python train.py --n_head=8 --init="uniform" --init_mimetic=0.5 --batch_tokens=[65536, 131072, 196608]
Each number is 128 + 32 x the weight over its row's rms, rounded and kept within 0 to 255. Layers, rows and columns count from 0. The size above them is the row's rms in percent of the matrix's.

# layer 3 MLP gate, 1024x512, rms 0.0792, rows 817-851, columns 128-191
size [101 102 104 108 102 105  97 101 101  90  95  99  98 103  94  97 101  90 106 101 107 103  97 101 106 106 103  97 104  96 103  99 103  98  95]
[[145 103 115  76 168 113 119 101 130 101 134  75 142 143 114 118 178  88 164 139 153 106  83 131 148  81 154 162 138 130 147 129 135 127 174 106 139 117  78 137  89 119  56 104 130 119 118 133 145 100 142  90 169  89 140 126 152 161 175 154 128 126 145 135]
 [ 59 100 147  65 157 116 141 109  91 129 109 106 167 200 106 120 151 158  85 123 198 124 167 140 160 171 124 104 179 132  91 154 127 136 145 114 134 105 171 152 134 128 126 128 150 146  96  70 171 164 163 144 168 121 113 108 116 171 149  94  81  85 110  86]
 [ 69 130 158  50  59 146 140 116 137 102 105  47  99 122 102 117 135 132 181 125 126 145  97 131  96 123 123 121 132 164 171 104 156 102  94 133 144 136  69 127 148 122 139 151 100  80  98  86 112 128 107 134 111 161 128 115 154 138 183 161 150 143 108  93]
 [129 102 111 105 160 131 177 151 167 113 116 194 159 127 156 140 116 112 120 117 122 172  82 124 161 108 160 150  99 141 109 141 213 128 110 159  93 109 122 173 191  62 141 150 179  97  98  77 145 115 104 150 155 116 116  99 158 101 105  76 155 119 113 153]
 [160 137  92 124 131  81 110 181  86 145  46 147 106 146 109 164 141 128  97 212 161  86 108 127 151  97  85 137  80 116 146  61 175 128 123 120 128 148 113 142  94  78 133 110 117 168  79  81 193  87 133 146 113 105 102  96  75 114  48 131 131 137 145 120]
 [ 79  91 110 178  80 127 139  76 114 147 139 150  98  95 169 104 134 104 106 128 119 161  69  96  74 150  81 161  98 145 159  82  97 142  70 123 143 130 128 101 106 140 166 169 143 167 129 154 155 142  92 126 109  97  84 152 123 153 183 143 140 178  54 124]
 [ 87  72  85 149 130  99 113 163 138 178 131 155 123 138 161 120 125 143 135 163  70 109 121 112 178 155 182 142  51 125 132 149 110 157 104 146 160 164 139  87 182 177 212 115  82 135 141 140 123 143  80 129  98 121 144 157  97 116 173 139 133 167 127  57]
 [115 119 139  86 163 141 107 114 110 126  66 148 103 125  60 103 162  59  99 104 129 118 133 125 108 115 138 116 107 136 166 140 177 174 116 117 116 100 125  92 185 156 111 142 154 126 119 117  81 145 106 181 148 135  63 131 164 140 167  74  88 136 126 145]
 [175 190 141 110 134 110 110  94 165 115 181 107  53 123 196 121 140 132 154  87 134 102 115 130  95 136 133 108 156  81 142 121 147 132  82 159 159  63 126 146 119 107 131  89 143 147 170 206 173 114 122 163 164 113 136  78 156 151 144 157 100 105 143  99]
 [ 98 150 165 106 113 124 149 104 161 146 118  22 120 118 112  94 137 131 127 163 122 139 139 187 103 127 146 139 178 124 144 135 138 138 111 121  62 158 138 111 151 155 106 126 104 134 150 178 124 105  42  71 139  88 151 121 101 146  74 113 106 186 122 179]
 [136 135  82  86 108 158 177 167  98 121 201 137 148  77 159 127 104 107 115 153 133 125 126 132 153 161 145 119 127 119  73 183 105 154 169 137 165 121 184 111 190 176 121 190 110  75 129 124 108 112 179 146 123  95 100 102 123 166 108 150 127 114 124 106]
 [115 137  76 131 131  99 154 160 138 155 118 198  80 135 144 119 122 106 110 188 168 126 127 185 156 126 128 118  78  87 128  97 174  97 111 148 115 161  93 122 226 174 186 179 157 108 155 124 153 138 119 164 161 123  57 120 155 114 174 166 136 175 154 141]
 [103  92 120 133 155 106 111 142  70 100 140 118  93  93 105 147 160 141 154 130 176  96 145 123 125 198 134 136  79 134 128  96 126  53 143 139 129 170 154 122 105 118 134 175 113  92 111 134 125 107  98 192 133 150  78 105 132 133 120 151 129 135 108 124]
 [ 82  87 123 153 105  51 124 120 139  76 162 123 127 126 138  96 159  67 137 114 153 201 138 121 179  81 137 165 140 108 160 152 148 153 170 108 130 104  86 137 215 145 138  82 173 102 130 157  95 130 166 122 123 149 117 128  87 176 173 153 144 131  92 101]
 [137 125 106 103 154 145  85 161   7 122 134 153 130 136  87 120 136 170 105 111 112 107 127 105 143 101 163 116 146 138 190 124 106 159 144 118 130  97 106 155  86 160 170 114  98  82  92 133 130 118 125 119 140 123 130  77 143 116 141 107 121 127 125 118]
 [154 102  91 115 177 145 171 138 164 121 192 150 100 157  84 166 166  81 137 162 149 158 105 108 108 183 137 111 194 160 112 113 122 165 171 173 154 160 124 130 115 163 146 120 165 180 164 108 135  58 160 191 118 142  97 126 126 154 202 152 149 202 110 189]
 [ 91 136 121 156  82 100 166 107  80 138  90 151 112 130 146 110 120 115 136  90  80 125 143 120 134 153 103 137  91 111 124  63 155 115 126 109 140 159 131 109 135 142 137 121  90 108  89 142 103 128 133 127  83 131  81 120  82 138  82 134 134 147 147 142]
 [ 55 136 130  90 119 194  75 123  72 150 185 125 107 141 157 139 161 124 149 102 103 158 191 141 131 103 144 117 117 116 143 159 170 159  73 104 107  95 129 136  93 171  94  78 102  96 176 124 136 129 129 133 111 156  94 134 186 112 181 165 116 113 129 134]
 [113  96 110 219 133 130 128  98 146 141  87 200 139 118 152 131 154 144 133 152  93 166  88 115 151 138 125 135 180 116 156 130 117  92  66 156 127 184 144 111 198 137 176 144 128 136 142 109 131 132 164 114 150 165 104 141 136 143 119 147 111 123 174  99]
 [ 70 122  98  99 115  91  77 132 137 152  61 165 184 109 109 111 165  83 123 119 107 198 121 121 132 104 142 153 117 135 127 138 204 111 212 129 115 149 104 147 142 135 139 103 161 122 125  98 154 109 155 139  96 130 118 111 152 127 219 121 106 136  88 149]
 [108 137  93 128 132 109 151 107 146 137 103 183 108 153  68 169 162 126 119 177 111 117  72 152 145 119 139 105 105 116 128 126 160 149 117 120 141 114 127 110 176 131 193 137 126 184 130  92 180 105  99 164 162 114 117 136 105 167 154 152 129 155 149 129]
 [ 89  94 139 139 178  81 138 150 181  91 131 162 168 162 166 125 146  78 159 173 175 105 114 109 120 110 165  99 115 121 161 181 161 189 109 120 159 136  43 203 111 181 133  70 158 121 133  70 130 135 119 109 101 122 183  95 180 144  95 147 100 101 124 142]
 [ 75 155  96 146 141  81  92 162 127 179 161 136 101 107 128 145  65 114  81 160 113 103 125  81 164 136  93 150 133 121 153 161 154 139 145  91 159 143 115 129 145 144 105 118 138 155 123 130 119 113   9 113 173 180  90 150  97  70 126 132 111 113 130 191]
 [142  71 123  86 120 130  79 164 111 113  64 104 172 101 107 110 136  90 121 106 150 117 146 147 183 133 102 125  95 137 115  93 163  83 159 121 166 131 139 148 107 128  99 127 119 112 146 112 187 165 119 126 181 135 133 140 126 127 165  73 153 104 114  69]
 [138 102 111 150 104 134 100 148 142 141 104 136 192 154 159 125 104 180 111 188 114 142 129 114 122 104 131 127  75 115 158 140 171 120 111 117 162  95  72 131 131 119 129 101  69 173 113 141 155 114 127 109 120 134 160  98 123 137 106 120 144 140  99 139]
 [ 98 122 130 168 135 121 154  72 167 111 157 130  90  66 172 123 146  67  73 197 168 162 129 194 166  97 181 127 120 147 141 133 100 126 127 122 118 170  98 171 157 124 125  64 175 123 105 138 132 127 155 158 125 120  58 120 115 155 163 106 152 102 105 101]
 [141 141 116 177 136  47 114 144  65  97 130  63 133  92 133 111 117 155 102 163 156 142 169 126  82 160 193  82 129  98  71 132 147 166 114 158 217 211 110 104 108  87 148 146 127  75 155 126 142  75 108  67 130 129 133 139 103 118  81 171 130  89 147 151]
 [119 108  86  86 141 114  78  77  23 134 162  83 158 117 124 176 144 156  96  81 149  96 140  61  93 122 192  67 173 138 102  83 101 157 140 199 166 177 122 127 121 102 212 149 106  96 118 179  99 123 142 155 139 161 147 131  81 133 136 103 162 107 152 178]
 [180  90 104 180  84 131  56 117  81 143 176 140 124 157 114 141 142 134 121 135  85  85 104 115 170 139 153  70 123 116 136 178 145  95 116 137  94 115 146 131 131 138 142 101 110  97 153  76 180 144 143 182 105 107 138 108 126 129 108 142  83 127 107 142]
 [155 131  98 123  88 131 118 183 107 133  72 158 146 114 171 144 178  86 146 147 109 134 142 115 158  90 153 127  94 109 127 173 158 108 111 177 145 170 173 110 177 113 187 180 111  90 109 152 105 148 162 107 148 179 134 146  98 113 130 144 165 143  78 130]
 [117 112 153  71 130  69 124 137 117 174 123 125 124 109 130  85 125 185 100 135 113 144 127 101  88 140 122 136 182 108 120 142 120 138 107 133 127 150 109 121  84 116 171 131 134 127 147  81 173  80  62  63 132 114  79 164 134  99 175 125 132 117 133 106]
 [130 166  83 126 132 134  98 108 141 142 119 182 137 119 101 111  86 114 140 118 115  84 152  55 134 116 163 145 161 155  98 116 113 148 135 127 123  94 151 158 143 114 131 119 139 103 126  49 128 144  97 177 149 148  74 164 135 157 126  94 121 171 110 163]
 [108 137 135 169 113 141 134 169 100 148 163 157 183 108 127 107 146 103  88 143 121 143 120  92 118 144  23 142  67  99 163  99  86 161  50 115 136 164 141 123 148 123 176 118  85 136 109 139 104  78  89 115 149 188 120  92 121 138 165 109 140 134 155 163]
 [ 73 151 159 133 118 174 120 109 145 151  83  49 110 110  81 108 172  81  95 150 105 145  77 170 130 128 121 129 119 113 169 102 125 151 143 130  69 153 126 154 153 126 140 140 116 126 103 164 196 125 158 134 118 148 166 116 159 145 185  62 111 142  71 160]
 [148 110 117 149 137 142 195 132  38 102 124  90 109 101 107 133 192  89 161 123 130 112 124 115 115 158 141 152 182 187 164 163 146 166 111 115 156 129 132 105 149 147 153  86 108 204  92 147 122  63 173 163 160 124 152 124 157 174 175 118 183 132 147 164]]
# layer 3 MLP up, 1024x512, rms 0.0835, rows 817-851, columns 128-191
size [ 98 102 105 104  99 108  93 101  94  85  95  94  96 113  97  92  94  88 102 104 102 113  97  95 100 112 101  94 105  90 103 100 103 100  94]
[[142 134  86 109 175 135  77 146 119  82 176 123 132 103 116 104 173 158 122 173 127 123  92 116 146 166 128  74 106 139 132 150  72 105 152 120 134 168 152 118 166 159 160 132 102 101 108  63 121  65 142 155 123 153 112 109 123 133 130 140 188  89 130 192]
 [145  96 138 131 143 145 118  90 112 140 145 155  98 165 138 116 141 148 108 133  73 189 117 134 124 113 158 148 152 174 150 118 127 101 155 170  59 116 141 118 153 101  89 124 157  54 132  55 152  93 116 158 135 112 128 106 169 128 159 182 127 123 146 118]
 [162 121 151 111 171  55 129 165 111 161 142 190  96  80 177 108 144 127 110  65 133 146 159 112 135 115 153 125 161 108 101 156  80 134 128  68 150 145 139 100 129 143 170 129 153 118 126 190  94  69  95 124 147 114  95 138 188  86 126 127 172 128 165 150]
 [137 172 159 165 119 148 137 132 133 126 114 120 165 139  80 136 165  84 134 168 136 103 131 161 114 112 120  96 116 131 107  86 156 124  50 155 166 164 112 129 164 151  99  93 138 100  85  86 156 121  80  45 137  91 104 141 104  74 117  89 194 113 112 130]
 [132 159 156  90 119  96 111 144 120 131  92 255 105 163 134 166 166 139  95 141 102 178 106 122 111 116 150 160 113 126 110 151 113  89  88 104 125 165 160 181 134  48 146 157 138 128 158  99 103 207  99 139 160 105 106 123 122 140 178 142 119 149 125 167]
 [180 129 149 120 140 131 143 183  87 141 106 157 170  77 124  91 175  93 113  71  66  90 118  89 152 123  94 165  80 113  94  76  92  67 156 117 131 164 114 132  88 112 135  93 156 127 116 100 107  72 124  90 125 107 115 155 129 113 163 105 131 157  64 173]
 [221 146 104  94 147 138 161  94 102 149 176  56 107  92 140 144 145 131 185 118 109  88 126 124 149 127 122 129 103 107 143 123 115 147 135  77 107  83 121 151  48 133 106 155  84 152 163  51  85 139 174 109 124 111 163 130 102  75 124  84 125 155 124 132]
 [129  97 169  93  88 126 117  98  97  96  98 177 128 157 132  90 119 105 125 122 138 106 103 164 150 122 112 131  92  81 110 149 107 161 102 163 125  85 192 118 192 201 120 166  96 102 165 115 111 141  85 172 133 110 128 137 152 103 138 139 101 129 125 135]
 [140  81 108 175 106 161 164 160  60 131  88 194 141 127 109 137 131 126 183 111 116 113 157 136  70 136 145 119 128 138  96 125 132 151 120  99 122 129 120 168 114 104 142 136 160 137 138 149 113 155 139 126 112 179 106 129 116 161  38 149 148 161 120  63]
 [179 151  97 150 119  88 123 124  87 149 174 109 118 134  68 163 108 147 160 188 123  83 151  96  97 132 160 107 183 165 136 106 126 126 177 132 139  86 101  96  87 170 138 106 136  90 109  94 127 133 166 121 117 133 162 133 123 180 112 110 116  79  93 104]
 [221 139 123 153 162  60 138 128 132 139 147 110 140  80 111 130 123  97  88 154 160 127 146 144  96 223 116  71 159  99  86 175 172 115 126 163 154 132 129 182 154 178 145 158 134  92 156 104  55 115 128 131 103 131 165 141 113 133  79 131  99 173 181 124]
 [137 160 108  94  99 178 101 121 150 106 136  47 174 160 121 108 114 115 108 120 122 123 113 152 146 112 114 209 141 118 162 117 153 154  98 113 118 109 136 132  94  89  64 111 156 150 149 110  87 153 187 137 125 127 111 170 131 134 105 139 156 128 132  70]
 [157 157 219 201 105 112 108 122 109 158  86 150 167 155 146 109  92  98 130  74  82 165 138  73 139 103 158 135 176 129 120 174  56 164  88 142 117 189 159 139 120 136 146 140 129 107 155 114  78  76 147 119 172  70 190 159 103  91   0 109  92 104  91 173]
 [103 183 131  82 142 172 119 155 131 198  80 102 169 135  83 155 146 184 102 143 124 129 153 127 130 118 130 151 112 117 134 108 147 117 145 155 100 120 106 135 100 125 103 137  64 177  58  19 157 144  63 117 131 196  88  56 132 141 122  88  93 141  99 138]
 [111 106 134 148 149 128 146 114 151 134  83 168 164 155 129 166 130 121 217 181 133 126 136 147 155 111 150 133 122 164  80 127 162 127 126 163 155 166 108 156 151 149 125 174 153 120 117  57 173 106 169 195 143 140 104  89  95  95  91 125 122 154  96 126]
 [169 123 111 119 120 126 149 155 135 153 144 107 108 116 154 122 126 139 165 118 182 151 159 137  90 155 100 126 145 119 101 152 128 127 168 136 145 120 153 152 124  80  89  92 125 181 128 130 105 127 204 180 136 146  79 164  93 201 142 143 109 130 162 167]
 [111 105 168  44 160  81  93 129 213 113  85  14 160 138 123 140 165  95 135 141 172 158  59 157  73 114 134  99 189 126  99 117 134 130 153 182 203 122 131 123 147 133 146 147 176  67 115 109  96 120 163 117 143 139  91 125 101 150 179  84 143 159 165 141]
 [167  92 108 133 160 127 126 134 147 104  85 141 131 134 146 120  76 120 157 160 135 124  63 120 166 143 128 157 152  78 169 108 131 113 186 144  83 161 131 124 176 100  99 202 158 179 102 136 139 158 112 101  75 170 129 172 105 153  53 106 164 146 101  81]
 [152  52 116 187 107  94 154 107 102 158 162  92 153  84 132 144 146 101 125  82 138 134  86 112 119 122 149 123 163 171 181 140 141  76 145 142  72 172 148 185  98  65 124 139 174 185 101 105 119  76 148 128 147 172  38 141 111 124 119 129 123  79 121 132]
 [156 125 153 162 104  92 192 180  90  84 131 161  82 149 104  88 124  98 134 151 135 129 132 168 177 134 138  94 137 113 136 136 168 151 164 124 104 128  86 105 159 121 113 138 120 138 129 110 150 129 113 141 141 127 113 111 123 140 147 113 125 113 101 148]
 [ 88 144 117 138 175 101  85 181 102 137 114 126  81 160  77 148 121 171 111 147 178  92 129 119 137 120  96 130 124 161 112 119 142 136 122 113 135 135 100 163 152 157 160  91  97 158 103 126 173 109 148 127 128  96 119  59  98  97 125 152 108 184 119 182]
 [190 108 147 153 146 135 122  78 114  96 137 106 171  82  85 166 193 140 124 105 100  96 110  90 169 132 109 102 155 170 151 165 146 112 148  82 119 116 130 128 162 132 104 118 146  83 151 193 110 157 214 126 135 148 132 141 100  88 118 143 141  87 123  98]
 [144 112 171  81  43 169 128 121 161  58 110 189 100 187 141 115 180 156 166 155 151 113 169 175 161 168 146 197 204 144 116 114 146  96 151 111  65 101  68 117 158 144 130  94 187 148  98 165 136  91 102 137 198 110 106 130 135  81 105 106  95 167 127 131]
 [110 152  84 220 151 161 166  95 194 107 137 152 126 127 172 123 139 131  72 103  91  89 148 155 118 115  80 104 157 133 158 185  95 125  46 174 124 128 144 100 183 146 129 106 168 119 102 115  86 138 148 161 114 111 163 108 153 130  56 204 100  94 137 142]
 [133 136  95 202 111 115  97  90 110 136 137 210 216 136 143 169  89 147 105 127 120 155 167 147 102 148 139 212 105 169 205 130 178 139 149  84 115  88 135 144 120 129 107 151 153 121 164 115 123  99 114 121 120 126 175 151 128  83 104  62 130  93  92 169]
 [138 115 131 194 100 118 119 121 160 133 146 162 100  61 179  81 131 122  88 118  98 173 179 191 114 131 140 145 104  93 113 130 102 126 102 146 106 145 166 107 167 109 176 100 115 146  94 204 185 129  99 158 167 113 156 114 102 129 119 119 149 120  73  84]
 [163 146  76  96  94 185 113  97 118 131 155 155 102 157 122 132 109 105 150  77 119 185 173 137 147  91 158  97 152 139 131 127  81  94 139  98 113 134 149 132 170 105 120 108 134 216 130 155 130 117 143 153 145 149  70  84 141 135 109  91  93  69 144 153]
 [ 93 111  86 108 130  74  64  97 178 131 131 104 132  92 123  98 168 101 115 158 168 168 126  57 131 113 155 120 118  92 109 110 164 142 167 152  63  80 119 131  79  97 175 102 145  91  92 118 102 111 143 168 110 136 113 128 123 163  99 146 102 173 124  80]
 [117 140 127 162  93  76 146 145 149 125 143 109 148 139  69 119 121  70  62 134 142  56 101 147 148 174 143 191 192 137 121 136 115 153 136  90 157  81 130 154  91 104 128 118 166  79 129 152 191 114 101 153 139 118 116 132 122  99  85 114 142  93 116 119]
 [144 117 134  38 184 171 137  98  93 136 101  47 142 167  96 165 158 150 185  87  93 173 100 122 122  96 106  91 108 146 160  83 101 103 145 143 155 151 110 115  81 144 132 138 103  94 152  69 152 153 103 108 108 169 158 112 152 141 146 121 147 148 119  61]
 [146 112 140 113 126 104 115  96 162 124 159 149 178 155 153 157 111  86  51 126 179 209 113 135 144 104 121 202 153 112 126 186 193  82 182 124  87  68 158 156  90  95 112 109  84 136 152 110 207 181 182 144 145 132 156 110  85 210  80  99 127 103 140 128]
 [229 176 126 116 100 125 158  98  60 135 117 107 136 157 138 125 123 157  76  96 158 183 124  84  89 152 118 162 205 142 105 192 149 111 200 123 123 191 120 174 175  88 138 127 130 122  96 123 153 178 155 130 125 111 155 138 114  79  98 121 112  66 151  81]
 [108 117 115 151 155 148 123 164 144  91 160 174 125 136 114  81 142 150 128 152 116 189 101 134 110 163 106  83 169 152  96 153 173  96 159  82  90  73 144 128  94 173 110 113 151  74 103 106  75 181  96 133 148 114  80 174  78 158 108 103 128 150 129 172]
 [ 97 158  98 202 139 182  93 166 117 166 115  50 142 159 127  66 146 193  49  86 141 153 143 170 175 149 148 187 114 139 120 145  89 115 100 129 103 148 116 133 120 209 172 124 102 154  66 121 117 109  82 176 148 156 106 128 149 149 163 114  96 126  68 159]
 [120 155 138 160 150 118  70 128 145 150 135 163 169 121 148 112 191 120 128 116 154 124 109 136 134 129 128 154 114 131 207 151 113  83 124 123 118 125 132 153 115 149 128 135 116  82 158 110 141 105 132 185 146 144 142  53 152 135 146 120 119 127 149 118]]
# layer 3 MLP down (transposed), 1024x512, rms 0.0803, rows 817-851, columns 128-191
size [ 97 101 100 107 102 107  91  97  95  86  95  95  96 108  92  91  94  92 102 104 106 109 101  98 104 109 104  99 108  90 102  96 102 104  94]
[[101 140 118 115 107 175 158 143 114  90 136 111 150 129 152 140 145 119 130  93 194 148 184  78  89  66  42 103 136 157 165  82 146 218  55 123 147 148 150 184 154 131  92 111 117 121 209 131 101 144 125 133 109 144 135 108  96 198  92 134 118 103 135  87]
 [133 124 158 155 140 126 108 144 129 130 145  92 126 122 203 125 126 108 106 190 131 112  88 105  83 148  96 168 100  40 185  83 174 138  74 129 137 138 139 106 119 149  85 160  86 119 166 147 139 167 178 191  93 168  92 151 131  79 130 115 131 137 141  87]
 [105 158 115 115  99 104 131 196 141 213 120 157  79 102 112 131  67 127 125 107  71 115 103 161 135 186 147 123 138 128 157  99 115 143  87 142 102 162 114 155 117 125 126  86 141 161 155 128  32 137 110 159  72  94  91 120  92 181 183 105 152 125 161 134]
 [128 192 160 163 169 176 110 178  90 118 154 100  83  53  95 128 110 123 162 133 111 152 151 156  58  84  99 121  90 167  39  80 121 151  78 104 151 178 129 163 110 225  98  95 130  91 118 128  94 114 127 131 112 127 124 177 132 187 142 150 104 139 100 122]
 [132 113 158 136 128 117 175 126 116 112 139  81 129 180  92 161 138 127 118 118 125 114 111 169 158 143 144 120 120 128 178  98 170 133 169 113 190 200 137 125 137 103 118 133 156 117 145  85  74 137  77 123 148 134 111  71 147 139  96  92 144 116 164 153]
 [142  99 137  93 158 106 137  64 181 133 135 158  90 167 115 157 162 147 149 121  68 122 166 101  91 118 111 111 129 156 156 174 141  95 102 117 154  96 119  93 125 100 141 114 123 130 105 183 128 118 191 114 139 152 157  95 127 130 116 136 176  72 106 122]
 [ 40 153 137 160 122 131 113 136 198 116 117 174 139 123 122 110 138 156 104 120 162 142 130 161 178  94  95 169 141  85  89 127 131 138  86  99 113  97  91 126 149 148 165  75 137 183 133 155 142 143 139 128 157 166 148 116 109  97 126 145 117 185 137 115]
 [145 135 131 109 138  99 160 148 115 105 117 110 114 117 143 173 138 128  98 138 124 175 132  83 125 108 113 139 139 152 126 193 117 176 131 164 143 134 145  99 101 138 139 136 120 122 119 170 141 120 144 122  87 115 126  86 113 108  74  54 111  77 129  67]
 [145 124 115 140 128  68 186 175  96 110 111 135 163 164 154 111  63 151 126 157 176 133  82 151 155 162 152 125 149 103 113  95 142 145 161 110 207 151  93 126 118 178  91 112 114 148  71 134 128 153 116  98  97 196 162  78 109 125 109 131 179  94 168 125]
 [124  98 169 102 157 144 134 136 187 123  30 181 180 136 167 104 127 104  83 104  91 168 149 119 172 107 111 124  54 145 107 107  99  77 126 152 175 159 112 179 174 165 162 108  94 151 158 168 147 148 118 110 111 162 102 134 129 161 175 159 147 160 160 150]
 [102 118 159 155  63 106 133 129  71 133 114 166 133 159  89 162 187 101 127 137 109 102 127  92 138 184 169 151 192 142 136 164 150 169 100 116  64 111 169 150 131  79 158 150 154 116  95  86 177 127 102  94 135 154  92 139 110 142 116 136  70 106 121 176]
 [ 68 142 167 172 221 116  49 152  91 130 100 160 115 116 121 112 174 148 145  79 160 173 114 115 135 102 145 175  93 123 120 124  72 120  75 114 153  66 126 157  87 147 216 178 166 107 126  97 119 134 166 139  88 107 136 121 113 106  82 112 138 106 122 153]
 [108 167 111 126 146 122 145  82 120 150 169 105  93 129  61 126 117 142  93 178  98 110 104 156 125 142 231 125 125 194 131 111 130 181 156  91 116 159  88 100 132 121 180 164  55  89 125 118  24 119  98 169 131  48 112 156 159 136 167 171 116 137 136 104]
 [122  95 125 126 155 150 131 137  87 159 140 123 127 140 227 130 192  98 150  75 140 100 140 133  98 144 124  68 124 165 131 107 138 212 154 129 108  91  74 143 153  81 148 119 119 124 139 159  91 133 169  98 117 121 133 114 180 111 134  82 107 167 124  66]
 [147 119 162  88 190 128 119 171 117 106 115 119 128 126  83  82  83 117 124  88 155 143 106 136 121 161 120 154 128 103 138  64 127 114  77  98 177 118 137 101 125 164 143 121 104  93 138 110  82 129 120 149 100 148 141  99 121  87 106 127 104 111 158 136]
 [158 106 125 120 120 158 135  88 115 134 123 117 194  68  61 172  99 132 100 104  91  98 108  99 119  63 135 111 128 157  92  82 123 143 103 111 148 119 129 107 161 118 155 142 178 121 158 114 122 114 128 139 138 152 170 152 145 160  93 118 163 152 133 133]
 [114 153 131 194  53 141  95 157 167 109 119 143 167  66 133  92 173 139 148  59 161 107 201 173 129 124 129  95 147 160 146 144 122  92  84 123  97  66 116 139 139 107 109 137 107 130 160 162  75 122 135 143  98 149 137 101 165 133  80 127 103 102  71 145]
 [110 184 148 113 113 138 108 153  82 130 166 117  99 116 109 145 153 138 132 117  99 158 159 124 116 101 157 111 129 137 115 143 120 163 101 127 182 131  86 131 127 150  95  91 102 112 165 119 102 117 107 151 132  85 138  83 139 103 190 103  98 147 148 126]
 [128  93 127  86 118 115 127 112 107 131 117  99 109 140 121 132 128  44 127 152 166 116  98 148  78  95 129 131  49 112 158 138 129 129 127  92 120  86  83 105  79 181 129 118 113 101 107 132 136 114 110 116 123 138 118 104 108 125 165 110 124 104 114 127]
 [108 146 167 110 148 121 121  97 104 103 108 108  90 190 180 125  96 156  97  91 106 140 149 115 131 117 149 133 138 154 112 143 101 122 156 150  58 142 138  84  98 163 202 125 155 110 109 139 115 147 158 124 102  48 144 150  90 106 119 139 120 150  82 129]
 [120  93 123  90  76 187 181 124 132 121 102  90 160 107 200 112  74  78 148  97 129 107 179 111 131 130 121 120 155  98 127 154 148 110 128 150 102 101 135 139 111 161 103 118  99 138 112  87 101 173 142 161 102 197  74 179 129 175 130 115 169 100 101  84]
 [144 173 156  87 143 148 131 175 132 137 103 111 102 126 110 128 134  76 140  92  76 137  89 111 110 149 150  90 102 172 162 103 102  92 116 100 139 193 143  52 151 152 128 109 116 126 179 140 107 179 106 124 142 117  92 109 107  86 120 105 114 135 119 165]
 [113 133  94 157 124 140 138  85 101 129  97 137 131  71  76 107 104 119  88 107 119  75 139  64 102 112 129 124 109 132 167 137  97  84 112 147 119 132 119 111 151 104 149 155 102 200 140 105 154 153 105 145  36  93 113 133  99  56 168 146 119 137 128  99]
 [114 132  95  94 137 141  82 102 104 120 151 129 114 123 124 111 114 100 164 139 120 129 223  93 122  69 206  89  85  96  95 206 136 121  90 110 123 139 121 116 108 121 208 118 101 186 111  94  99  90 105 123  93 132 106 153 143 215 163  68 129 128 123 118]
 [128 216 173 117 147 125 148 113 130 108 159 106 136 146 161  92 111 220 148 108 178 102 124 149 185 118 182  92  80 106 224 125 133  95 138 107 138 112 158 164 133 131 108 113 107 113 112 122 115 130 128 136 129 113 168 162 110 120 162  96 108 235 185 159]
 [145 107 121  78 153 164 125 156 108 143 130 140  95  81 168 138 110 140  89 126 132 189  92 155 102 136 161 102 121 159 141 169 129 129 155 126  86 120  95 121 120 136 115 158 178 165 123 116 166 113 104 133 154 162 120 162 133  52 114 126 132 136 125 119]
 [102 149 126 135 201 145  89 158 170 107 163 168 122  71 133  99 160  84 125 105 107 191 133 118 106 177 141 112 146 171 108 140 149 133 136 135 161 146 175 102 105 131  49 117 174 156 170 125 119 149 138  87  66 172  72 128  94  57 143 167 167 117 143 141]
 [148 186 114 114 163  88 166 106 114 129 166 141 106 149 131  93 119  94 111 121 101 127 139 130  97  78 162 116  92 150 107 144 166 150  94  98 146 140 173 151 166 171  53 140 117 136 115  79  74 144  79 149 109 105 133 108 139  84 160 114 144 174  41 139]
 [ 99 136 119  78 153 144 184 204 149 132 147 172 185 102 100  96 164 116 116 149 130 141 152 140 167 111 119 138 114 156 173 135  90 104  94  92 144 173 127 167  91 151 139 142 136 117 132 147 121 121 185 101 164  86 107 121 152 120 115  48 114  57 141 118]
 [166 145 162 166  77 133 142 170 131 146  88 143 132 122 110 158 139 172 120 186 148  90 136 144 131 145 138  88 120 142  83 108 144 121 177  82 143 117  89 108 146 115 144 161 143 173  99 146 169 161  79 177 121 142  84  84 108 155 170 163 146 170 144 125]
 [119 161 107 113 102 131 188  85 142 110  97  88 147  98 103 155  85 187 172 140 145  96 104 137 166 129 105  81 147 115 137 122  88  98 179 142 110 132 155  82 164  92 116 153 116 117 142  75 118 116  62 124  94 108  94 128 153 152 115 158 127 153 111 152]
 [104 121 155 138 158 144 142 130 109 121 138 152 182 110 138 154 122 131 104 137 171 131  98 165 165 127 126 138 128 153 143 119 147 167 127 105 178 106 121 112 141 187 137 133 104 139 140 122 122 173 113 104 198 121 167 103  82 197 163  95 101 175 190 120]
 [195 106 126  79 164 110 130 176 130 175  98 122 140 114 127 127 155 118 159 130 129  78 131 145 160 113 105 185 155 139 157 152 131 142 202 161 157 147 114 142 173 144 141  65 159 130 134 142 163 174 112  96 109 111  80  63 159 142 135  92 125  86 100 139]
 [105 131 151 122 110 116 157 166 136  99 154 105 159 120 105 173  90 155 111 178 130 152 129 132 137 147 140 173 111 113 129 131  99 112  63 146 155 186 163  96  85 103 126  83 134 108 109 130 118 110 120 105 179 126 113  78 116 153 115 102 157 150 147 194]
 [ 85 101  86 142 121 135 140 120 175 123 104 136 145 140 132 108 118 130 144 123 184 190 127 133 180 121 167 132 123 136 131 144  87 131 161  77 127 136 101 133 117 144 164 129 145 169 111 123 114 162  80 116 113  91  99 142 159 121  91 131 122 153  76 127]]